Part of a small language model's weights.
Size: 10 layers, width 832, 13 heads of 64, MLP 1920 SwiGLU, vocabulary 8192, 89.3M parameters.
Architecture: RMSNorm before each block, no biases in attention or MLP, untied embeddings.
Training: a variant of Adam for these matrices, 907M tokens, 13837 steps.
Each number is 500 + 25 x the weight over its row's rms, rounded and kept within 0 to 999. Layers, rows and columns count from 0. Numbers have three digits each. The size before them is the row's rms in percent of the matrix's.

# up: layer 3 MLP up, 1920x832, rms 0.0261, rows 1435-1454, columns 208-311
# down: layer 3 MLP down (transposed), 1920x832, rms 0.0263, rows 1435-1454, columns 208-311
# gate: layer 3 MLP gate, 1920x832, rms 0.0275, rows 1436-1455, columns 208-311
up1435 085:498471497553531526523520496469485501522506480532513461519488533472519454477470474521467493498527494535486459546484515518488504513511485515496482501511492494488548501470521520485523537501497514496467527494494507486493482507539479536524544524505505499522487523501533503530525528536459501495544512472522537493510512
down1435 092:520524480512526481506497512468496511482512498516528471531487489475461491486500514497499504561525467498502490501479501523484460490499419516439502469495521433517481517510463502498469452484531481514491504490503510465525525513537506517493558509478486516483500481501501503520485540556475515499551541533492471514515498
gate1436 099:452495493496480515480482499532497517463492463535514485522472521475531481505526483521501512467497494532487473477497525528513507521524485513540494566518542514455509465466522531481490476516523489513487500469536482481458488521460463563502533501529545503480514506512488482479533529514481502494482514537476471525503469
up1436 104:476499491505487498472472472522514525474514478532513476475477493488512542490475482490515542484518527486496492520509464476522504529504475501473506541484514460468517509532453538473533487493517483486473488467519511524445469501470511522463525466495530479496508502471495543489507477527540501495461490506499493518515508
down1436 097:526510530479484484484502521490526528499537506480476501518497508506479516539479503514507506505493572523517515531495485496492504507491515480520502497464500453520537494486504517468504510524471499484484524502456495499517529486524478521462483459476486507476512500483495482503506474519464517529533475496521520516515502
gate1437 098:501476492511493459565495492530494487438489463514462479499501467461461539485507520477483478548469540454465497495536506517502498467548515480560495493512468522479467494501503513496525453498515480512520553486529493494539497464496454476515511536475521461496496462493525461526487514551488477535499535521500488488457544
up1437 097:506526526494503506496478506500508485505471514513497509461498505509490519536511540517497550482530472525454490482483540470491444527458521468490509535481514519542504516552491538475457500522473544507518455534518461471497493558473495541496466454493488558544480509429552519506539532491494490524491479467515508501516522
down1437 095:458487454508509538544489522512478540448423482516524529472514503500502537446453513486500471474506528494461542493492513502490542520485503498502505489548520552452531518508505485499510502485508510528476543462517493561493503475523507490490484514522486470503522476461485482496491521461487526455460455511474467520478531
gate1438 104:422509495519504518497542506482493504537489518474517505492506482536537487446510523472496495504481464487544477517449520500532523507469495505514500476456507502516491491504544496476508487477515515515514539506525530470521488483525501526513529476509514492484494555510512494545496479527502483470536526499515495499493493
up1438 096:531449508516503480514502498519493502476460483499526500469491520484486562509528487494469519507472510538488526489506529504478489496551530496507518532503479498484521487488503510509517516471532461495516505466496452471514510448491457507517488505464490549522538493478488512499443518518522491478497495468486478491494469
down1438 097:498506484521538473458515553520491479519517527507481522471520489505573486482481516481545502493478456489518497508489537501503500508493530515530504480465503538514512507545493521531515450498494540516514453526494481485522491490508459496459522517498462527509509510501470492469473447513526512521516485484482497480497483
gate1439 101:504532565535502509522485503528531484483455461461489523530523502506471533522534472563467517495472470462510486546519549541479449498498508480490526483494516535524538528452555485508489494527483480503541525486515495514491518507507551487507481452497475482553509501469498513499559532502489534500503483491472529499465491
up1439 103:486529518527491498523477473498483550505489460493521528487472481477486537505465535547512514526495504477530513527498495494475465476476496490502492498558501488504477486504498491500462484526513489515458506478493446487483522488521466507518535496455473498479497491485473523461515522503467541468514503524500485485539534
down1439 102:486514549534502508486487478521491462468602510537490513498456512493511495511482475510520482498511495521506494544473487496514467498510496532502517511517492440460527481476519476506499514510461525456474514493519484501514511492483515496504510543512496455481437508498488503510492488492456517471491535489505509494502513
gate1440 100:507504524511463487513530514477536505515522488498502489510532447522532519485504546525540443530482503551478472482466541501536441489496499481514498472481471500504520477464484518437458481532498466521540516498532448524504527508506493481540494511518490502505491473535486490529417512501483485462482505496485496478478550
up1440 090:506488501493507489547587547495503495504493479523469493482506516480514459470523496541465470478497502459506498527495552494494517557493476493457511548506499508539470487484471513534508491500513532520498537450512508474515486530472506517498486492480463521522507522504499459485513519512495542490502476472491491516513494
down1440 097:542495493477467547497492512507499510523527551515514511529518539495527479513520493509500507482491472492534475518497508477467478553520475473532499480509498474551494508499470502506482484504492463520512456488518472487475461445488492503510511522493508492498465508470536525550503506529495522507492490493496534485508465
gate1441 093:528493462516527503555497560472497534498484514466484516498506462476513473490505483518486493469512468482510505481490501541500516536482501481507524478520486507533515494500472523522520479537503465488480559524510498521496500536513463504438542506515506506490538489477492479532503520526462488509486514496520554455502470
up1441 091:481491490524487490487526507543497490540504516463490497449474495509484503479510474491516552490481500516493538461559508502519451525503448469546492509542521495529483486481433480479491468508513498494478488513464520513524475520473490501552456460498489505505504473483497520489503438495494490498471473494473514512477492
down1441 094:484512467515531454475508487512483521525413510517478490456488469527495513520503481500544508509486483484474489534493482436509468522499519441509508506530520579531534506516486486464524542507503511511501506545527528511471476511493515467545506510561519524477493532496489496450494489469479534474508503490491498530460517
gate1442 095:494470492536514514555516547452492511481516480498513489485506468502434473480523499518500497521480504447562503558525502534494467481507473527499488543505458535493499514484544514492500485503505476553501525466528500487480539500487472477474451528490527456470551476496505477456538526495513461480515541503466533510493508
up1442 099:490513528505479440492455473505510535503523512507504509502496497501511537533491485493520519494514548516517499509498519464541513475491503469470499510551524510509514501452485500489526468509429543447530485499445491441502501433512476484467527484551526517523502496563538494493505477496526476513563541495492501475479491
down1442 098:456489481474537498491487484515492447491469481490478472487490488454499489538479486493471496489478492515493492512499526502499484469491555502535529488491484476511542516533504457509520477475558503548543532563479551484493509466524505509488524478525495502434530543491503517521490490491413484490513539523520490477537504
gate1443 100:519483485486521503539491532523502462540503513541518508487508475494535489516488547504473481494456514510474490527491520468487476530545527524530503492511536498492463517477511507509501448502461511544513515493471535506515484502507501504490498446496535491519484527502522476528500506522535525500531511492501529492531469
up1443 100:495477471496540495489475441471488499490498466464538513487457581517502500527490483509450516481476495488528445483490512541475489462508512494548503480489527521490526544472476494503506461481546517524571495514453500478504498505482472500513489546438492472473528517496463476493503515505553466521534493508532475522475460
down1443 100:561567462489492499480460545525489468487598528516534481482526484477476495517499468501535490465493540469501528509520508494503506487501490541486562476480476415520490497530519505481471483517460486523486491505491514464499497512519496506520531461518513484543497468459503474517477487504510483532530484486481531437527493
gate1444 100:507457501498496498507489512525487494441488501487483471511490494473513505493520490481504486474522501556543466477487545506504514495532528481524474500519474523511532484466525542483508508505477532488476500468539487514502504529543488498529514472533523448480485510530519498507514506519529464521528496495476499492526458
up1444 104:514498512505454488542487481517535497498509506478543483471492512500503473523488496472539532533488505530518482533521490480487489517491478505476499479455502500536488486503533485490474521483463489479486522453505494496512546521508473477536504493492481511502503463474535510506521494517530495520486475500523499583498491
down1444 101:474496502522498547492497510496523448542527536509475509516503478480504466490498472517483483509480494491499517510493508523524526487503500513470488491537441462499469504483479472501512538515496470451557509487515460550491495480491523562519488484501508526518506512475486487511467468507505480528483493495536503484504487
gate1445 098:495481510465500572541528530499489475479504507461468488487525507498488500501533535453482516528520504519482474529483474485523534530495499503466496509488453503495486456507514501488496507501553458480482519517537481488460452471483544490500538539494525514487494501480504509505502507537504496463456538486512450522518514
up1445 099:472460541550497497506491496489496499544508464477495513486475519541494450499501523480473480485504509516510521499557513465506498484538499517530528493501456521481506488508530535514501543524480470506488493538522507513479490483527476499475471538509496522503532538486497501496512450490478483463496479469545494514518484
down1445 101:488511513501489495508487504520497492504592497531506474514490509499478506501492492499507482477491564501529479507470453504519501566506496533465530487495486442524488497511515482487476500538449518491531522485496477528507507529501512456503482442506501512475495514504492449469527472543479495464484477497507506546500506
gate1446 097:478457511511524503489499504515522508488459517499472524509476479480538485478503498505470551515436489519467497492525544528523472503514515475508486475510511505554513503459535511513499510529488468480474519477493521512509492474551499483494501501495484491541509551513521526499509507518542512520516513492459465519522515
up1446 106:519482532489473504488502491487470516533480472513497484496460460556515522517523489453505474476479491508494468499489542508491529487522519488489501485483491502512526495497432497500503519503511478496453515526507528513520498494460481487485483509491495499512507498542503482472478513493489497503507514512493482419486559
down1446 102:505486497516475520525482505503533494512431487534510560474514495484518494468493533506543475483525505494528508492528486490511507542479494476443496494500498547489500505500517494462544534515457452480481495485494509502510500483508455503517529475516537448573552500480514509470502507466494536499523501550458507513528476
gate1447 098:528512517498451506558500510462511475533461526499492549499488512484500514529538476484472510523521519496486481483477487498511484486515498493479520541471462516466523474523473522445501524507496488513511542513471532441524477479468463465488471496478525474486547531535505488476468520490454531517539504497482515460521499
up1447 101:517502539518548503485499501494487548501504490511478511503505501481531493484510512523545486507519495504551554486518499489512480511476483519499463510491475497493481537480487512493500487510477523520494502463539501497557520516484484534514545471515480482511537493516497480478492533498528488537507514505523476510498517
down1447 100:507461466498480512497479549523481469502465471541527488509479490520495486513494525454504505493483486494515515483543471460483535473492472503493513474524530555548486507466545448556485486495510522508483481465534453495545524482491452495484466494495511495520481508482474460486520531482519496532498499474544490527501486
gate1448 100:490455540493517458523463525548455528521493512475543527504511529506478516465491488511468519482516490511488487497488519530484496524547508510500499487504464528483458453512463503478505530523532493476539526504521497497480543505535475511462505502459496535479503539469500485493508482513469496486519499460499563521475490
up1448 109:486478477538438486475506504458490515505512515549530492523488517499519459518524513472505493564537478529477513561472455486466477526528480543439485445546488491469541557576497495509455495500528499477484550476500524464511447506519467493504463508515515483478480527545468455487557501496506500503517520472511485491498445
down1448 104:503496463467469521495486501492478489521480527453489532520516503521476451497513458489474486487523490463491498456497521473510518441447519438476504478506452510498453461520444482461520516521510553453503552538508530505491512533520525502488495517491529520477494526485450523506499494537495513504548521483434459503454502
gate1449 097:488497473533512479560522499534503482471485458536536506518489481496477506489498553476499470456469465480485437523469472537475477481526527482540502525509524531517491547496539492472477483463496526542516471502502516488505521490489485525535558508504541470529489515532526452483486572519501506475502522508495450515492489
up1449 095:502461446443516476509482488504468516529490506500477483556450507494457500506474494524497502521509497517464513474471511499492482529511493505472466471485496507572497507502505490482518523518542455481514554502468477466504440496459505525537526515521497495539540526476507491496538477504489504491518512501507523488541471
down1449 097:498489454545506477543525519524508468517511483499518513482509468481451508490467506501537515478482499508456484563486461535513518515483517493469475509505465541495516491477500484509518493515523486527477476483492483509527482513518497509522473511494507539483510493514506511480527497515521485465505497487504464511485500
gate1450 102:467485503536531484504494501486474474507458484465486506495504559475490438489474468491487450505498471520484468508446576508503502472548503468499488464511524546514532505475543505521475463510481480503491503513526460468513507558533515502495498527483522525472456487464507512550485527543446530474472475505465522496484528
up1450 102:532504523533461499491468485490483492494483478480473492458497504531481527486493464487450474490515508511484521466513474469473503488501518499470483499472501506484535480500490513546480496525509498500505510511507471521495481496442498480542482508492503441513526494531510502499501497512510485534489528499533509491467502
down1450 103:499533519506474458469463503506511503477512524483505488451515560510464511472497474479503514520515493505486499466479504495473504465482493486517481515443486505505495524515467475519532522544525459501478532521502500469466481503503500471486444525453474480530549544506476415505522501486477528477508579483544505553541513
gate1451 093:526518509459516485502487538508533516461506457491527505519475502485450499486507450524509462506476500486490519487510496519493496542504514532514520535537501526489405501501524500492507480470467526549506501515499511517466517488512463517512478476512502469498505487550560476477505486545518481505483551492500529517492485
up1451 093:536479503516531521485532514476520491489501506520508433455488501537524469518551506517499482473528527539479477491528485483524508475516468472506504509516448488546519513524499508518468493530501507504493498480466508472520484529505475521490503481545518469497501526503488514447479512523490516503528485497478482524481507
down1451 095:530492522459420509516459503500533535513539512478505463499507506470459506516494513476465533487535480494546515503468510518483536519458514498524500506496550511466513490509529527547515484520502538484501487457501515466497499518488505486506469538489514550494496488523461535544492484470491470472514525490488508514506542
gate1452 101:496512536512505490484493521486519492534501522458461479483479528501498508427493514510476498502476464500530456503517525522477530496484507485454497473497502530486506537467505557470495463523469526482516503493498493408523502491523487508478520515499471495532490518478508506475505489472504488509482519492513473544528494
up1452 099:515525474534502509507459471467471475484510496543481492497532515547554513478528479515501504441513502528498541521444508541470484498511600499474508503496496484481450478457493517515487490482483489474498559502509551460530500495545524513461526486520473460514516520457517468502453488525479490545550480540497500520583474
down1452 099:495500515456484543493519490502475514521338481484513509473528514530490517496501487502553520525532493499574500464507489498520506480525509502477518478495489474472500528522505452526501508500512547484534492550517471489500521493510556472490514479478478525509482497458512510493505506491523510506439514478496495507489510
gate1453 106:469476521543503479501489515489488505501499548506504503468513492512506497471543480514486466473503501486454488535506500558446489527521459482506482495467513525488495549487499485522493483459538480522539512526531486492495504484476513516475474522479487484528531509478497480489501512511479522493524478463490532562494471
up1453 101:510517514513477475540464504537509502488503490538530501502495501511505488468505503528494513487485493499503502519504522512514506489504495492521517509486541480502439501461468517476546510502478486522528471490491509524501445544484492488484521508494497488509503509521497526484517503507493483482466537526451456504490486
down1453 102:532513535498526468505462499522507542516522474509488502522494518497521505457499521539480505474455535505452519510518458516512488518523496527489484484453497507490497544514513505506546499473517495505502488477518492496498502518537470456503506488524504509523502484479516497512471512497478494525509504453531488544503450
gate1454 096:545492515523514475485486492513505517517497445493474563481499508477511492458523518446525479473462486492525528520505533543516508527515559495455514454494509496504499480499533530517489474510479498476493520489474503505515489507499496528470495534511484548505555506500513492502510537512502487494545483498535490493494516
up1454 096:470519549510500488488493523487517527460533459511468535531492467481556494509492544478537542554528503536485465509542473505472526481482501428474511518497484480505477536491530466469505482495469490501473533443482505515489517470447514508493495511511490547512532492503513536503502480473485484526514519474465486495465511
down1454 097:493516518484469479451464520535492490502563471522511503459465576508496482506500478494551498522505484493521452470440552487520492491480486482483509515494499387547465498500476498500487500525501474513520523488500509442499492501484523484512472530535514523499497519475520518524503504525484510540470552519527460501496539
gate1455 108:506485496518497525468480507566483500469479492501485464482498519479500468432473455508498524492491481517529459461481493502537538512507536501473494523453536522514477500550526462498472530523488493522521570533493456454483513455484483509482494491466498529486504504459503486490487465529527503505492505496554541529506470